Part of a small language model's weights.
Training: 122M tokens, 7459 steps.
Each number is 128 + 24 x the weight over its row's rms, rounded and kept within 0 to 255. Layers, rows and columns count from 0. Numbers have three digits each. The size before them is the row's rms in percent of the matrix's.

# layer 10 MLP down (transposed), 320x128, rms 0.0806, rows 314-319, columns 0-63
101:102137133121140125100140104134128135120154100100158101100139129116088149121151152140071116148137105105140148090115118172170125119128139131142133157125106147096103116091160089121129130149151154
095:130149116145118107096155081139101138159151086141117131113155132125147123119123110101143161134173120159145140136141124161155117182172123168128132128104102140128090157138121115157146119133118129
096:111121146141118170128108152175128168100079122146102122127121101123114108083095145157173146128150119161109128118145133099077075182140122142074164106108157150121145118142115101136145133145119070
088:147123133137167124125100104139117098161134171109159129159113177102117140130143111079097105129125123098106152166121117096127095124110130144127117146120141162123085095117104162150109105141138107
100:109124123126163118137129139124145163165117148116114114140104123145139145140142136156112115115093191082082149128125135142146134091114150112110121130155172114128138125140155088146147136129115130
101:121122133141119134165151121168097120143108111125133100182111136102124091119099139137102135105171142156136138118148166137150094157120139120123108172116140156090154078130166120133075093146127101
# layer 10 MLP gate, 320x128, rms 0.0836, rows 315-319, columns 0-63
094:106112146116103095135129149129099160139114115151127101106125109097122179160107112152169162114185135151142111083154130159125128113074105105150143128122165106124127138097158131134134152120116129
096:139168138104103126149122156097127134121184123152118139158136119121130130136149159127127126128136119061184136140120155115118141106091080113139104130102095106114145142115119119116138070103128126
088:144162131107118150146149121146104131100137109141120134154145087144144158148092138132129111122085115118172131117098119133071135114179155128151117156108104156117134091147169108093099153096138106
100:139092135138106132128108132122144114089127150144135113146107077164109155150134141206110171160136148116151140107053153129143129094082117099119138131123110146091104103130165133118146161112163121
097:150146140101154142156101150095129118153107130128071119140153098123117142105137133132123152149152130083146113179119094106097146148126131152111154076122127146121121142097142157127078106110146150
# layer 10 MLP up, 320x128, rms 0.087, rows 315-319, columns 0-63
087:135140118132114082149141150133097145143124103139117109099136106131148158150102103145168153158161133101132118088147157150125122140107121100119137091105141088112127140109142146103153170115107115
092:144138115115170105149117135131091118116136142129160121142123149092146120150127125143089094140040121105139136115123160113132146087126140113163090122116148092126079126137109100126123067136106117
084:089100156125098118123136134129152176118137125123097106115149089139147127139093113164153181124106151159130148109094120133124154104147146081146165134114110110090140155154182131105144118086100110
099:133130112112154078144109107123146141121156095106157163166142161078152119110138112094124091108112133113160122162167134132155122151182168129172113128154135107177141131111082111133147136143124102
102:114136104095114157167147127143135093139142106125146163152180123112147118104140141106131148133137110112172114163147110152114105140174153124122127143128138124179153115127174109131158125087159108